{
  "n_layer": 14,
  "d_model": 64,
  "n_head": 2,
  "n_kv_head": 2,
  "head_dim": 32,
  "d_mlp": 256,
  "vocab_size": 8192,
  "activation": "tanh_gelu",
  "norm": "layernorm",
  "norm_place": "pre",
  "norm_eps": 1e-06,
  "positions": "rope",
  "rope_base": 10000.0,
  "rope_fraction": 1.0,
  "qk_norm": false,
  "attn_scale": 0.177,
  "bias": "all",
  "tie_embeddings": true,
  "parallel_block": false,
  "init": "normal",
  "init_std_qkv": 0.0625,
  "init_std_o": 0.0625,
  "init_std_up": 0.0625,
  "init_std_down": 0.0625,
  "optimizer": "ademamix",
  "lr": 0.000962,
  "lr_mult_qkv": 0.7,
  "lr_mult_up": 1.19,
  "beta1": 0.9,
  "lr_head": 0.00762,
  "grad_clip": 0.5,
  "warmup_steps": 221,
  "schedule": "cos",
  "final_lr_fraction": 0.1,
  "batch_tokens": [8192, 16384],
  "seq_len": 512,
  "doc_mask": true,
  "train_tokens": 92980000,
  "steps": 7940,
  "dataset": "wikipedia_en"
}
Each number is 500 + 25 x the weight over its row's rms, rounded and kept within 0 to 999. Layers, rows and columns count from 0. Numbers have three digits each. The size before them is the row's rms in percent of the matrix's.

# up: layer 5 MLP up, 256x64, rms 0.178, rows 68-167, columns 0-63
# down: layer 5 MLP down (transposed), 256x64, rms 0.135, rows 68-167, columns 0-63
up68 096:447495489480532484546466489480513484560508478507515507532487507531503515529474490497505498502524521487522453479509523481488465497505407477472524521506486530470498501536499481522511502508519514
down68 074:525512490488438529522514533504536474466518517501496477527528495526517508519509485505456484485506498477509499536480486496496465517486471529497494464468524523523466545513515512429501518495558496
up69 099:517494460468493475522487485496479493441486480499522517552510571528484489475488513482494547525518511526461481500529532469477515468492498490527528462485501535508513523503514485533510527472502469
down69 097:492519464533518480508510481543522513541479523483507485502444428486505490472474493511524552481542550474526540492491505500480494490483503502476517488513495467498512471501500484501511442529489491
up70 109:511475497529504500522489522472521510526513462492504509515462472507524498508460519490460522540448507526491466502504495517498548461498476505516477510543483443506477503540537478537488530482516543
down70 110:538517482500477482488467467474486481492510480496499499480516476519493487535486492544468506512483516519502543498515492548474477477512471480498456553495487521479501584519519488487502538495486550
up71 111:494479527507543490528521526528491468476458477484526489522455520463538486468505481522522516529507511515517478512501468483498528463530477481541510529512476466457483538519466463517467526513495498
down71 118:504516477521553496463522447495489507498500472477471494525479530494532479521517499521437505466457541515533529549506501492501513447486496506518467505513505476523526516518495494525464510489468479
up72 114:497522521510527485487514456489501529461486503462474445498460509475475505505512496519474530487470515505548507550536530500507503501549482502515521460510568512471489473488510484533468491500500501
down72 115:508514502509500431513458499489446494493510492522503483461486486531507515506554484484487464495505458558513511510463502504524502509508490514467480541491493481528468497496529496565467511503499526
up73 109:497486523508472503529496495503453505472501453561476517538483483473479490505498478481504485518541504514492500543489511467496532495517510477538476542547524453497472468521518474520504497470462533
down73 096:480535460469533526523470478524475462485455522498512433502519492480527492509540511504509533505484516488481509495524498491487487475524516446495497530502506514532552491499526492476494565489482496
up74 095:489506566468526414478501516475515491489540483508463487482506501457508511541513491548503510509539496512486493510520500485516549518536512508491533498476487504523495537474484469495488497506479475
down74 093:549501461520517526479506457524519530520452496477569494499489503552496489495510520435505481501527458509504499499494528479502504451505498496515479481538540465495528489509516502487500535492504498
up75 103:501437498491541513530530522478513483506473527486501530514468459520495498499511494500480507508533533507483447477526484484528483488527467528510511505534484555530475547472531479504514501511517454
down75 124:523499511487473511466478500458517499489522493530471504470485511521506497521473525512525496521463472538547538524489542488476488499481500487514559498476515442467534476541490475521513512537468511
up76 120:521497496538529452535466528484508477525507469503528502557465534508553511503501523489490556525485536505520490490513493491490504460477476462470514476486494462506494462512513484519467496469486527
down76 116:498489512458490514512457529495528479474555467516538499504517461498519511463493456537503498493505500511509557484477527488517492535509514496478432464511468510475515504509496489506503546515460519
up77 107:507532474482536451551516500476472548513504458521444515508498474494519486494520497475461464528527549523509455528485505510520480504490464496486506486464499505505499538504507530522476535496487513
down77 105:530509500503498517479502501458492520520466480437499556545443555493510490531483508513541498472512507495465494539522495504490498493435516494499480508469507483489526467480505523511488510497536491
up78 096:455477553469537486482500548503493459457523519521481506504493519487507482497527519558487479514512501521463492504505494452495492529533508544489489482514517478465492468506483502519464551500473519
down78 088:520497495527494534502494487504462513522454494451517515527536492499481475503507506431505461514541512468520542481507501513478508454477520514526458493453487528543545482519504475497509507489504503
up79 098:527500554466514504501491512503517476473502497498459490512471538507484488524541530469480519512506518484497434468511513480484465509514524483545533441519513513463487504476499482519527515464513461
down79 098:485518494480484518507499488597536470524540512498501498497513435475473474505462527492529509492472536490505532517511509519521478522504529522545498477513505523462481492503513489484519475533503490
up80 085:494461492481528488591472534501571466509507514516466491519518514504464481485462515519471526487519528517499522494471565491500504487518499503505499488470531489466504506507517498492499482488481509
down80 083:557481517538492470487512516501528549449484511484539507504512525508453506515523514501511481460519468537500464499503517483492504492487516447485483551481473541502485503494453504497485472476473516
up81 088:492515475501502486530532530498522478445499520503505509532485508485474491484556509501492548486509520481548451484516503490508478490556464468494503500532482540452473525485519488521522517469486467
down81 093:511490538485462493472510508461526485511556499485511486470526469533520539473467523565536478500531480524471508501489509506520507548481463489494488443492500502514496481526477514482526492491480470
up82 097:503459528480487496482498531499458499510494478532506516536431519496495521459510461483516501526524481526477495493509496498497511495524509438553485493519492448506483476500500518505510544441525507
down82 093:488519447513491508526563532526493453461495517472507506516509501488490458508512519490455510485458491487470514511515498496546473501485523460510475524478523555478526530520500490518521482533531507
up83 120:491502495495518494529474533498478509496496431508503468500500518536486534506516512478492493554515503489479438538542458483526518527502477500520502484479488482498485503571499480533478485480514541
down83 130:491458510499491542526482468477483520483493478461511483486508484509466541533470527490519553562551534492524488531521502503506511497510521492483480497482492491486539511522502458483446481484519525
up84 107:512552484434492459521480492511480498516461480493523499501479506460501460482508506478511474508504532506515518555508443517530528499508476502508533537493478500499473458506545527521515483507520526
down84 109:502515496461491518484489483533478507471512505524499457508515495463469512517486506505519514539503528509461514471490509485512513596507479485501536514479483517498506482472479578462483491489522497
up85 100:506495495475494502508477494477477503473487447490507463558546491404531504497508521479495503504553519509516435541515524501496500489513469497479474516494516495505512505505510487511499535519485492
down85 099:527519483495521491463482511452514554499477533511484502511503457481490528509525521476512481501497491464507493531497536508458483541511496494512504501521499480472498538515526473411520524484522469
up86 093:456487522518490496511546556455546475473491488511506483502470470507478543504517498525487519498481516526462508505475530461502568523518485445505496478526470496504485500517492471500472509506529508
down86 099:511503533505454484511471491518525509556511475520504468499468498488485483505517513508520502508539471498542492498496445492499480493484493537513495498527545485523496528509523422469460516494509446
up87 102:505480489482563473545501531506504503508508526546452500522450475456506505504486513493504492515499513498513495473497466466512493490551479509548527467510463473503479505498539464518510541501463501
down87 128:460422513505539501516513488471489500517463485465483514536472529454526476492528492498518507498500551518517487522504498496502506500504506465496469526504479456525457540492492534500516538510476530
up88 107:464479475503519489523475524494517450469488507465477524512465479495472530466523546471510516540483521522556497560506516493493475492484494516459494527475502485510482490507545482504535483535513523
down88 098:476533519519498486474508530498500498518478493469464525506516512481485556492541486463539480510496489526512503521427485513477504477510481503530508567528471501494489527449515491504503468539507525
up89 095:478482476503543511474525513486526505482516483505516513485491517494516516541553498511494521536556498506534473494473501431482473519532511474506503517483478514474457509461453450531508501520491505
down89 093:477526527522492488510500491507520495535483539495477500503479451489526497461484501481495472453512487548443520516481474537553489494481472493493535489499478522532547500513452513467482531505526493
up90 114:502451548503472493529471480489490503474548461481489523508506526522501456496496514485510545490483532505515490529512441479537476486508497469512512485476519516461459493516493517546515540481532496
down90 134:525494520525485492471510542490495522505486502476526479506483494504490549507480524520475503472542507518530491489480457474531453479494517496483550510497515453476489509445547453486546477496526502
up91 093:474498478494507477518483460468535534510534504548510470496511508525483492494444496471495479481516487493467485518523459471550499534503496518498537487544539501520449490472501475514503531524494539
down91 088:518507515508513446445490481463488475521468492486479485509514461513544545488525527518497484512442512530523489464459548508511513489531488492486489507517485567482511519515525491518513521500496490
up92 103:510534490477515443525484474503516504478490517477504482492452514491537519543560481519534486510483501491547463513534531474504489511522509501483552485525458537507497512467491452507482484492493504
down92 101:466485539493515500488472512477526512508482491560581515514508497554501493500471498494458516523496509492486549489524479491504477497456475530472512527511516517499497491524502502471485519463542464
up93 087:511471512502487485517505529481473501487513456485523485478502546512495527505480555507527510542506527480472530510515481428475523507524520517545481532521473500454483484480480520547521500483500470
down93 079:486495468526444499504510529449518518496498495487502557466523516519492476527492494503480486486510509542514518492475466496477451517490532496494541529491501469533557511503498543495517519471473457
up94 093:494510543512525475489502492489543518488482497489490478548514506488495464512452473478525548493516521505509502488500515492542492476536471462543541471511479454510516490460461498515541522517457500
down94 094:507504498478488493437510520524487502507524499503480534510506496519508478511508524505458520469529503502507487493496483528467524457523565519500466530484484485485507546539545485503420486495494476
up95 099:469518516523491489508485520466511524489531496561468456481532475528517509509494490466463538486481532531499526503486514448529515506539482487575483489486454487483485478513492475494498497494511514
down95 084:464511494504486485482482532449484458543511512551511546506483478492458472519482475506486493489510509484496476478502529519509527459447524521461498512513509504507530507518503565518479472501510460
up96 116:478495533514478440486474509482493524544451487462507439487511532462531513499482497490493537544485520507534512488522483478495480476510485482519502521540504531477506483499494477547475522481500537
down96 106:505517486485522467465495470468520459519476511486508503479480455525463495500517520531507507485473475527514506526454528540475539518527504508525465525460473552551501469467503485495482498499477492
up97 106:516504479496461462474482489497511498502463490516498462485478559510513546478520497459523538506535506519512526571518516467534450487482497498491500507545530505499489483479523475516491474495534492
down97 098:492540459493514517548494439501497513483468494470495476536523525476472476485511519500533514539493510505500497477517519491500513477533522485551469494498448473520476528516530497532516460485456516
up98 107:522541519489495483470504476457486516509475494535485459514474479477521521453498495517539480530494495531501495555526467510481473506512509503496552471510484510527505433553504509529485517489484495
down98 117:522507513520469524483529492493505536502497479480527522505514482483510474483532489517494537514455552485500495477505494504501467468557470479528471523446507486513438465498449522487521493520524508
up99 101:499482476516540469534474474497494499520523498512469491530492516492564505532546510480491482533527521485535468504516530496504484472491520518534502456496482470530466524525520517494496449451498469
down99 104:471491508488493474480500493496521509521501503521523480520493500490541482478519530543516493515502521462502497495497466495527430483506529515532516501528508547510578490523516467459439478502491505
up100 110:518470495506487509540476505451491537484466514489553463532479515479496518510533493476483548498515528533473449497481514469492473506501491479521476477507493505483496442479501525535501480478543531
down100 122:479518502465489505521516490522568469520488528526523477519532476501527481480510444496512513477499471495469538482466535471508507483529453503493493474469453515524516523511511495516501519488523555
up101 105:499481512543517504494491511516479507508501512521512485519507576492484496519476522481478495558515506464535498501493489482555496447495486465523511519534487515481420476470503474520492489493524506
down101 118:525540458540476474488507515477520531522445501494514466469514536512481494564519524452485492481477535467497519517510489517473487456491511517498560503506498477502522480489463502488494512500525487
up102 086:456478490504453454509474536500508506482497520468539480489512538540493481521537497490521475554485529497481466516475478487541516494468506526542491525500509512482479523470539507508459475490471501
down102 090:520520478501527520465499494511539512501487461488511484533461511551519467550470528486487505499491538502499479496504482485491523482487489500473543483475495526472557443477444517473529512498505508
up103 097:454500493486516498514497502465514477464516486495464479518495529484510517519525492463495520580515508510513462514461519478500431492554523523527521473504508522519495518476481459502483500501488469
down103 087:494484493479455483489491477450500505559546536486515508479485501497461514500495530507530521496560483485521501488520454489521521497519493490500485492460539469475475528478487484502515526550542511
up104 092:468491481475507464506464532492477505496477510507498490509485507516524484510533472547550551562501512490508476483545505488492508483552483470474550480472486515473516484493469505486532546488495505
down104 095:466503430507468514498518487505521518513468543517526528467496485523516495521457521460463512461490515511515463474502492537509473507523503518536502522511539534534480491539503509493477457469504499
up105 086:488486496501511486518472486482477484494528514471486516576492514479534521487516516547493529520496508531518439491496497519508477509525468447503491515477505499519518552525466501475488522463452470
down105 092:520555494438472506492467495521490477501470475483546528498534505498474515532473541514488499497480513444503518472507478521481430523475480497503511511487515495563501505507522485495483511485520492
up106 108:498521552482486454501475506500449455450506499511459502519494502521529533471543489449505492514492510507487504538537479465489545512539506531517513535506489505459496484530502490484500519515508476
down106 095:517459501541496476460455516468509477528522498503503524449491492486467503505520472530495479508504445491529530497480522508503510506503545517459485489550472515538522488499488543490491525466498456
up107 113:548472488509522493510498513504527498478487516481454474518439494464534496486518543457514490532501511549531514557488476475480482437519499528489497505524510485491511495493519498537506461500491495
down107 104:484478475521515510476484543476513507527490528478503534486493535528490524504461473473546536529498459502470471459493509491509527500528508492473466452467506512504542476474478520505531452495524474
up108 091:539488524514473498494475493462486508515516458525518480493455509463522546532475488523493510516529502521492521515482540447487515469543498527491465519540506496495504513509456459516473547488507471
down108 084:527516470463486504497514539508500532484536473488520504537542486531470491501513453509515505492471481451491541486555498540517509516480501484502574497496452511485522487476480506495521499468501489
up109 109:483481500478542514504477540477522485502478488513485444515496514488490491443427518475507501497548485522487499540483470488547489532517485537501507504476496501548475496508482471527507525490527478
down109 095:462536479479493491494511501527503501509421502493521487464545538487493505478525495494539455461513525464484468507490511520454505497452503495512488549531504521519483527506479520499508535516473485
up110 108:473487529496502480522468506503491452481520518539523456483444487518481573489503515493543496537521508473506507529528522496514504552517491512510512498494493480491486477556527477493462529484493485
down110 104:480497522545496488496496510506551532506492500507496501464495501465552524509532469494496436524465493492488523498452482495519510466538482541513456525521469495515481502467501474448472502520492509
up111 092:525502448495444489495488533499432511467506467481551491556505522506474500481485543473511517505526522493509486526542495484504507463473485494548526510483498512500487479493504516506469540511522496
down111 085:510520473492536474499509496540513463484495514497490514510475456496513484460502482528500515508493508475546485497513544503503497514497503484513517436465517465475461490478484489493546579506482460
up112 086:426491488502482493482514519525440530496488474512456517515494499521510477506536478472500514525523514528526505554484500486500481507505462529509464496475519517464495543514501489507448527474473523
down112 082:530536500452466521535484470484546516508477479475478471481545519497483525560478485502522467490475479530512519494517531510448507485483466521504526527498502477511495540487473517480458497508482514
up113 093:467464522453532497519506543501511481511509487523462519501485419476465513481487501493479528473501524520466511497507495435492499544528502547509527523505500501484475481520516502527498517517526519
down113 094:480466522486505543520536519511502474478509487487497466496517553525480493522519556502483455521501509457477495516471503525498490529461454487457470506520528497505547494472466506505542521511512483
up114 081:488442460511511531557506536493477487523496493506464536486526500502446523487498501509510482526525517514487506523493442489505495501514493472504526545458472494479507514511490491473438496470485533
down114 073:472525527456496459494506476490528501491502494525493519473484489555532483515484480492511539439474488525522514509480562506457543475528466481487521460515507469522497512476522520485528507508496492
up115 108:493479503501454483536502553470478508515486519481489461534499487483535472520565514504509508532489492520537492539544471501521460538502491513533499511475485469515503443516504486523509486485470504
down115 090:531544521501503499516508510535522554470468487485519462516486471502463490518539540493518493517474505488525499509517542451520495521459501516518466478523485488516537466482491484438509504504462489
up116 104:488519459482503463505493524450458490464524510482509511495492494482522496512558503478475547498480514546492471508509520506510545493529499481490513519472468486514468518469502493511496557504539557
down116 076:502517505448489526516437519518535489515494534502496499484488498521473511536466492510512470522493508516500477518484498466547519485502506506449485508546483491529560522514488464543520517523473462
up117 098:522441521481576458519495505513510478507505488520507517494461486505483535476528454474504520499531559507515486502504513520530507499510450484462519462509476503487485522469474501492513533481480506
down117 104:506506517564485471507514522453485513514505461501489518470543523465511501509506471524539519467512495517497518513463513494466473530473481506548515513528533460489490473472492481553498529485468500
up118 108:525460487526503485525493490482489496493492467554499492513493457501500494513504510509481509497478485493545492512572512472550522507497487460524518452488470498487489505505499442545523499484560492
down118 098:477518490505519487525534531490500492492513474579525481535532444468531487458497487503486552515506504491549523490474530492515479497481491489476538469476494487476514513459494530495469498479502489
up119 101:456533466491468484514478488451541525463506490542500475518479512507510528494454476504479487510504515513541485562475524493495485493538504503483548481526480493524509492531455494496470511519500538
down119 100:544509467499511500466519512506478474528551492468482483533518478531499492482535465526517511491470492499482531463522490489479491515497468478533516548500457531457498494545435489509479496513505504
up120 115:521548466478508497510495484467456497536513483527486499509469507499487492487477510453483526526543511559460480499529523478500450500550483535519514509496523506509499486471524469515465512473536492
down120 136:439509534483507507508535521506481551505471461519502501500465482532500511496477538517461505505501517483515477475500461531543512479516492482524499490527491513507486454536503488452504446503508550
up121 110:437488487525445464526517542492440509492457526510525512511502476484475500501534477483499541501499529503481442523525494507506496536503484467520524510541504512483477511501507485500481533487524472
down121 101:508494487497489467518486513447497513541497530517514492499470477458531446483513523489497490496468511508519554467521515509532431488508493506507507472526540522515499477466506498519507465528462539
up122 087:467483500462521503527418478530534509482477501532528498530520520471471454496488496496515495527521505488470492530546461461507478523490525502501504506549513502494467501507482476524500485528482536
down122 087:555516518431490498482528489493485481505527509469525486507496498514535484494472486522507507524493474514523535486493552467530516515531516443466501501487520496487538463469533524456524491496499474
up123 096:476530462514501499480486525478528470475490484493510483535509532523520492473521465504500478496502492504485473557507494466485533493517498522517558478470473521523487490547487447517525473489512562
down123 097:513474532472520495508515502543517442477460541483506467505504495508482476493504465470481488502498502469539497480497504505492502439501514518529498466463451518498509458545484509507528494559497512
up124 099:486500479512517510547492483491507472482500504484477477522511538460505478509493489424463509513541508508467489516544493473504464510510454511544516502471499473519482525486483521535514493517566493
down124 100:486507507486454515529525525477497559509463535457485483456522502441485472497524489511528506521477488508472476489483462515512474482468502535502506508511497547522543497483491532488542528492505481
up125 109:485492528486568503471524522463505522520516518546499508473479474504511485528481509493485484546508514509523477485531515490547451506527501457518487544521472492485439502511536473510501515503513474
down125 098:484516501475527495523469523485473522467490458499491480475533543458492496512526530519478504508509567498533520529448488509510506529481495483489471473470465530480506496513513547482502544464476506
up126 108:427470529459529494500504515485491441496478511539530470548510508520476489488480465469522504532509514520465496531551501491502493496514488527484493482528532528522475526508500485503471523512532493
down126 121:492458483475515542524477509497460504497458485476495473474538522446484529505496541494475455488535529529488524551499494502524497464516522519495469530479533462515511514496527517487471522482520505
up127 094:462490467476534504522469481507476479490538530527516494530475487504468485489510537545514541517479526491496503505484467476515503546519483490444516530459482512531469497480496504553516483467533500
down127 095:501503469471488491494514497501472491489512502476509518465506509460533506569457498453505545477505479504507532475520486541532496503505558503490492531476497563495502494516525523508509455524476470
up128 089:543466469519517502571483522496482491521513463489514473508500476509528517511510499512536505512475560529449487492499480469494532489481447484513476519507480520463504497454509503538496495494462497
down128 086:546517478499428515510481493510496534550465497516498541497501537502537507509498470501484462496481538482456485521464479526462523470496485480485508486510533489489507525476503544489511510509468538
up129 086:507477514483539464516510563493488488485495450521501489502517480546513505528499518515492521512516511472496466449534506487468500521510481517547506470501465512474494535452499498537505523443478510
down129 090:501492476541447532478487488512486521522506512449472514507507518485480457485502471460540503456489559496520533503489480499503506496500476435522514479511530533515499512525506524461499488543486498
up130 088:498471475485480504497440574521546471473540517493478525521503516485500496483497527519510517511520524518494482519464501502511503494510491457476475481487489452491501445522557498507506542481489497
down130 088:554487519469543511517486531474513541474513490450506516515543496493455517498489479493514489473438529479461502471481494502517525515516487498511460486495526534501521525531505503534478454512484481
up131 107:545465482527500518484457492484470506480493474503505486563471524496538509529528504519540521494493521498495452559498542476474515483513472480510537470475462483503502528526521490506504490485476472
down131 101:486499480510518492504514515522502476470495468491500500500557513494499483458507502507500543476479550477500461569528518455466484485475455480471500506511489490531508510541522491518475502510517439
up132 107:479450535521494523494483562482508462519492487495507464520470523467503540472534466501514543551481521518515492494534498487518463521511487499527505509516489473462489499533517479474474527504501457
down132 110:451497514477526502520491531469512482497492455513484489495492501495483494488483485489508561521502524523506488454543535472517481497514476495506490515517513538524452505559526444492454504542496499
up133 097:498514544542519461517458489491522502507482493471508459495455536449536477500534472543521572498497514514491497497524517486516504504512487470535477516528516475492486501515506531484491506472458493
down133 087:503510472508490514498524488487463507484513486513565507461476502499487515533468494454503529555523477481498480486514492514484504494498522530493468477475540515521497471500568532543459462516508515
up134 112:533497516481505465504474470455484530508488462521472521502489473532527504493528519474494491532522534543506489542492494505482520471526447490534503503510511509489489520487523452498497570460490526
down134 134:530493462495490454482504466490519522532476510448509529510470498517483502508456496463487475549519493542512500552476498521454489463511513490514517465514494509506507490515471478470532545499527530
up135 108:472487496495480495455479512485471480475498497511526484518486533457500483515469517466516502505596523523514473513459522502532532520502511478512517480516541473506471519523513511535511452488486506
down135 112:492480484430495503503494488475445464489480485521489509505477511502516498467494505500485485520509558525505469530478514483484500514515478484502546573474499510513491521488507585513509495505498508
up136 105:521466538497526480518443462503548533476466513499480466491507560455497504523470503493514450509520502508520483543513548468514506500515482488490513504546517502522478470518498497509479473516507494
down136 108:510503504505497506494528535490474500489490520513495466499488513561442522502523451512525519518509488528481489448510496456492503526449475500531485486545520522491442475492509522492555493489505519
up137 077:499470501491543474490491509539545460521496501499503495497518534462543531511466464471487524493501511531551544481526498473461464495474494524526503493496505499489484498527475501502476566462486506
down137 078:480497518526460510514509470479469542515490483486490536449529484500482486484488534494508495501464506505492439512458475537484526516483517463507437504501545507501504498479468485508549494539498521
up138 101:475474485493498475520490527466486472422444515489487471494518513477486512466491529484520537498491510499544464507468514503536497546510506529507516483508538475501507516532524460492509526457510486
down138 097:517522493479505527488487472558503519514475517485516489494528507541501482491502526510500457461501454455562513501529537520523489476477521498527476520471518514461516520537445491504484493517486530
up139 114:469511494516498475537502524489472504496513502496448503484511510481551523480526504487478496493514555535525497531490548475520458523509513426521492519513489498530487490515430485509472504496507486
down139 111:510506503517446483479552488473492524551524455516486518503479503503509512514520469535529528431516510511498509493526553513531514509454501509477540491492528509524511494490475509503495468468521469
up140 100:503476527529526475505528504479528460480492504477455508516482501535485517503503477472493478498466521528456522498536504491552514506499423471498531508492493475559471531483490507508464515499505479
down140 093:504512427509474522515494457506510482498504511532526501492536486503531542511543433533490534496508453473527521516474480516487491504487519529488526513501468501476554497491505543484490482500506489
up141 103:477483562538482476508527537465523468478490503478475507525533470503537507495531505456477505482505527562492448502471491487500504524510481505502508515492494472532489523485498485521464460479474533
down141 101:509492495480510503462504500543508520492530502525541520506495483501511514551465497500493499491530465493487506545537490489509487494476526472503501480535482535444521543551475466478508446474534473
up142 083:444479487503516525531487490494500467485503458489505487522477501517507526516505519524478503483545526500465467540542537469471475479522506542457509485493460555483520486491485490487533511485543488
down142 075:520543488526452544469518505494492504469488516474502475451568519535498493514462495470507468462489523462523515497472463516556484505487497491527466531496496508520506465476512511509496485496490493
up143 092:479531543454542478513503555498533517525494508497499485479464502502569507508512500513509502500485518514510488504489464485536456528504498496548489487481485514493481450532465522477477508527458486
down143 084:476469465495495479488457512536473488477483468500556489513509472511469432517499471521488534539534500487461491474481539506508550478495528532473503499507490503544527501493497518493501516501515462
up144 096:495461517503517493482478487484526473491495547554530473499488490513521531525525482528510497500513518520473501530501557480473444504501479529522495493505500496480476523534471489469466571476482523
down144 096:547447500454501493521536534477514539554479504471520490503519470549515491511483471491475494478468528509511526513462520468482522499509496526491521489508543524494456485477470501513528517473477506
up145 077:483490496540528493520456505535537465494528515469509506495513517519479532475493447443524512540516491502464550497529481474483530490521468516523482480523516493475475516481520472520517508485452502
down145 089:566481495475480508498512491482483540482501510491497512520505467514491446546524525532517536503499483511524512513471506509503524489475580522470524452472490530489522475510498529524496469485520508
up146 105:520480502516503480467451548508489478546472504500496462475464470525533488473505466504541513538498537506559474525529523493516451525530491489489492496531505514472483517485505492511493496494540532
down146 138:508511508480494486518460504455471489524498475501482444510487512494522515479499506464509546523503548516522493518509510470494424491538479460505471520516523462472523516492524511486497475481539539
up147 112:464477453478467497494522559499510482535522517534503506510445524513528503491528498512470522516515516507499464495451512483522458530495480457524503526487468526511448482494505474488502528513515470
down147 134:529493541511503444478444471468482514515495504456510487507533536484507515527483541479510490506549469512503505504506499501503511478507553542506517489457490500517523461500539523513485468467472484
up148 110:531512526497497495519440506486517517461478499468460485508521551471527442481465478492535524544501517511513492531530531467496532463531491504508529488466480498523487505508497473507517469484481476
down148 104:516523527478492505529525459512536452482556512469511476514527499488503503470512505494510525479534485487461518500518470505486487584507458461529507482506507489512500520483484527510490539534486524
up149 094:540478506520513504501477531474474490555487513497477491491511498503555533481531479499483531461538498486554499511506499470516445501534488473499470513522499492486454522515470485491495558496486535
down149 091:452498509518502468508485473513507503498479476487512517498517470539462474508477499506493549508511547537464558488501525519504560485485512534500549497464535514523524486494505525486500471526461497
up150 109:513514496520541520517501531525487511483491450468528424521438475511491513519506487512462499562481517497473484515517477495507490500505482511528486510502487471555469509504499504556486499510509489
down150 107:466533503517462513484498521538499521481493481500509530489519546503470486500472488508457506500503496516545470473456483485467481442528503539511511552498505534481524459517508524521448492508480511
up151 086:502455520513508525520508514487484494508492522506476484485465479510459479476457480500475496519545538501537497546498519500494504546529494516492530456528451544493476520454499486508518458474531483
down151 085:538550465520510521493479453466562530490494484521514512488527532513502492528479494505519515440483470536490505477482501514492489458517515480476459489503523465491498484523495482503540510534503460
up152 127:471497505517506503517494509504490496446519531495435458490489506498536490465524524485476474542487530498541520501541505497513460488527510495526511491473485496522482434498523514522490549476497541
down152 128:491490520498479460475490553489477513458495524459483470498464568488499492535513489497514547499489512505482490498510538519503461507451502505486480492485492496518493482460546542464513499489537530
up153 101:547510535523528486547467514513499484512470481505483415480435508487531473509514535487491503516481526504478497530505513488473501502512486484524523517519488453484507476512521474524512521503525537
down153 105:512514482522492535494506527484487516502479486506523499466495484509498506503497475541504471574505518514485541539527490470515482489507475501502537486515454505442483483535446548513516507521483548
up154 084:506491521475470503450512502520484467532484466508502490504467515491522498544579526521499521490518489499481468457516505507478493500529507515526518543522489514470487537500485513507521528439454497
down154 095:496502479523522493548508513482484514476523505488517523511528492515451465465448479455479503542504498485505516569482463508520503496489464500482511463499511490522516463502533488469507480532553504
up155 107:464484505474552501496485484526487510546538489495460461541459508466517499515502503478464515517522523507519493486461539492522468488496473470534537480508511500487456515504539503501460526511469466
down155 142:500501500508490529537503475472491505528499454469505461522476530459515528482490535511503547506501558523522486520492501452473486466487480485508517572506546465496492481509505497538507483522507488
up156 083:535497463506504515464514524495476506485517502522486489534462520478507490456496512490552463503516469495531529535522500493530500486472495485527500484505473461520466505557508513559527543473470514
down156 085:487490469474536510495477487501480493463502510462585532476530516493471511523523478511505506508495529482485448490494481503470469458502511512515504525483531560490495548527537526483503504500510484
up157 105:475443508503495505521476568480485511517499489512546472520497484517485517462501514532510502517515495493469505555536444482484494528499468507465507526501506515468473519503463509508513550463509520
down157 117:470550506467523520483533501498538475508551492479482535504474490492493488489500485547510540501487514501506478505486514458518491489520465453489484471503533500469504456539472494472546524528506456
up158 097:462478517483487480496518547485517462525512491557510468547485469518459510510489523506529541511511521500497489513520521513500514469488426477449482505522498493489490484520476479523496541469521495
down158 084:459476557518448503483532488509482482500504506489490508509533503526544528528472566523477494477540468517533481492531450522524535517519473528506503492517509475500473490494493497482483510476466493
up159 095:461509506507505491523456529503486481445506511496498494482456488517523465495511497491497552504510550467486475474494521476524483502519433489528496524544516482521483504536476486549492466519524521
down159 087:548482480528441524486521494482493518513488503464555496503534487492508476515474532521471454465522528508461543479521457521483492485461472513489521503470502502491546501531491513528492496531500499
up160 101:497462519505503513494526490538508532524517521527527479564459498523491541452497491468460502498516546500480472469515507449480510500517478473479497508475480451470506519504507499507516519451514482
down160 097:499518532538466513520489491531514521472480469472504537508498594477497483530485518501486507500489518492485504490492499515450516512435488484540481525520515523519491508472452520504522469504505513
up161 114:487448507488466460512477524513488517506484528492504458515474527480529527482498532530496486510494497513533494510518483482497477454556485502522546524483504468496524471551523449504534508469517529
down161 115:485503512515539501422489467487508522556489507491456446510521490494527522467508506514503490492486483465561516475527505501489525488470478520512462503526529495492537499499553506508493488486500475
up162 105:494511476484543500513518526499504461461516441484472500518464483478511504499519519461469495499529539542466446549485504518501504481535482492544503497509472503491493485465485496493548488511536476
down162 092:528499475517479494522492546465534505492501493515491485515525466494494516453486534487542490516525502501495514465455489532507523530480464546508486474510492480520535470471467492470522447551507519
up163 112:501458509513536491478491535507465496510502472499498466537505548500511474466483485479532480518514532500560467512534549435496507513483519481514485507487506457490487491547494486534469522505492482
down163 122:534502473546532534480529498511440479479490482488493494481498539511516487523513487520523530481490523468511502541540517481477480446484490513516505524526484480514523504494506439522493522445481474
up164 107:494518552504453481508515462505510503496476477463443451509461491505485538481510509489490478515471522511523502523571454479552527509523489478493547497491491483498497470510518495494523495504509495
down164 102:520472490534509466467511492503510539511467527527480478507463484484498564513551460490497455502498518483496504522521513493511500483513506550502470535475456518526476515514480543469464500484473495
up165 107:465496483450535487502468514479513480471521528511491479486501539484522542500483492497499470587534497497487494487491519500493452513507494486496539506542521543510467518505492474486453522519476512
down165 104:514488516491483525547527511490487491491478520499476490521504520489488530485532500519540448482537416512521465504492483485519508465510510522486477525461517490516544476495489484536499551521489466
up166 101:455508535451531485497493520450514496445505547465520495538514506508503472501491516502529496539506503509516491520533517467530510489538482510479510440504503503484486465503476490507472494560505479
down166 106:437499559489521502499517497460476505469477466519537496529463490516505505504484477486454504484507493508473554519549506463511512472495541503490502522491457523465495496544503486485487478477520489
up167 090:488498534491517488513517525471540507503536494527485482502480523516493544548550465455444499484518523495509511473488477453528474498496478526525504534506491469463469523466481459522512515508494500
down167 097:508490501523500496518476466553472496479502540485517512521517500465461495480481547504560471484502515501487488539503492517515487495474476448523534459454476548512506503530497529475522515486489468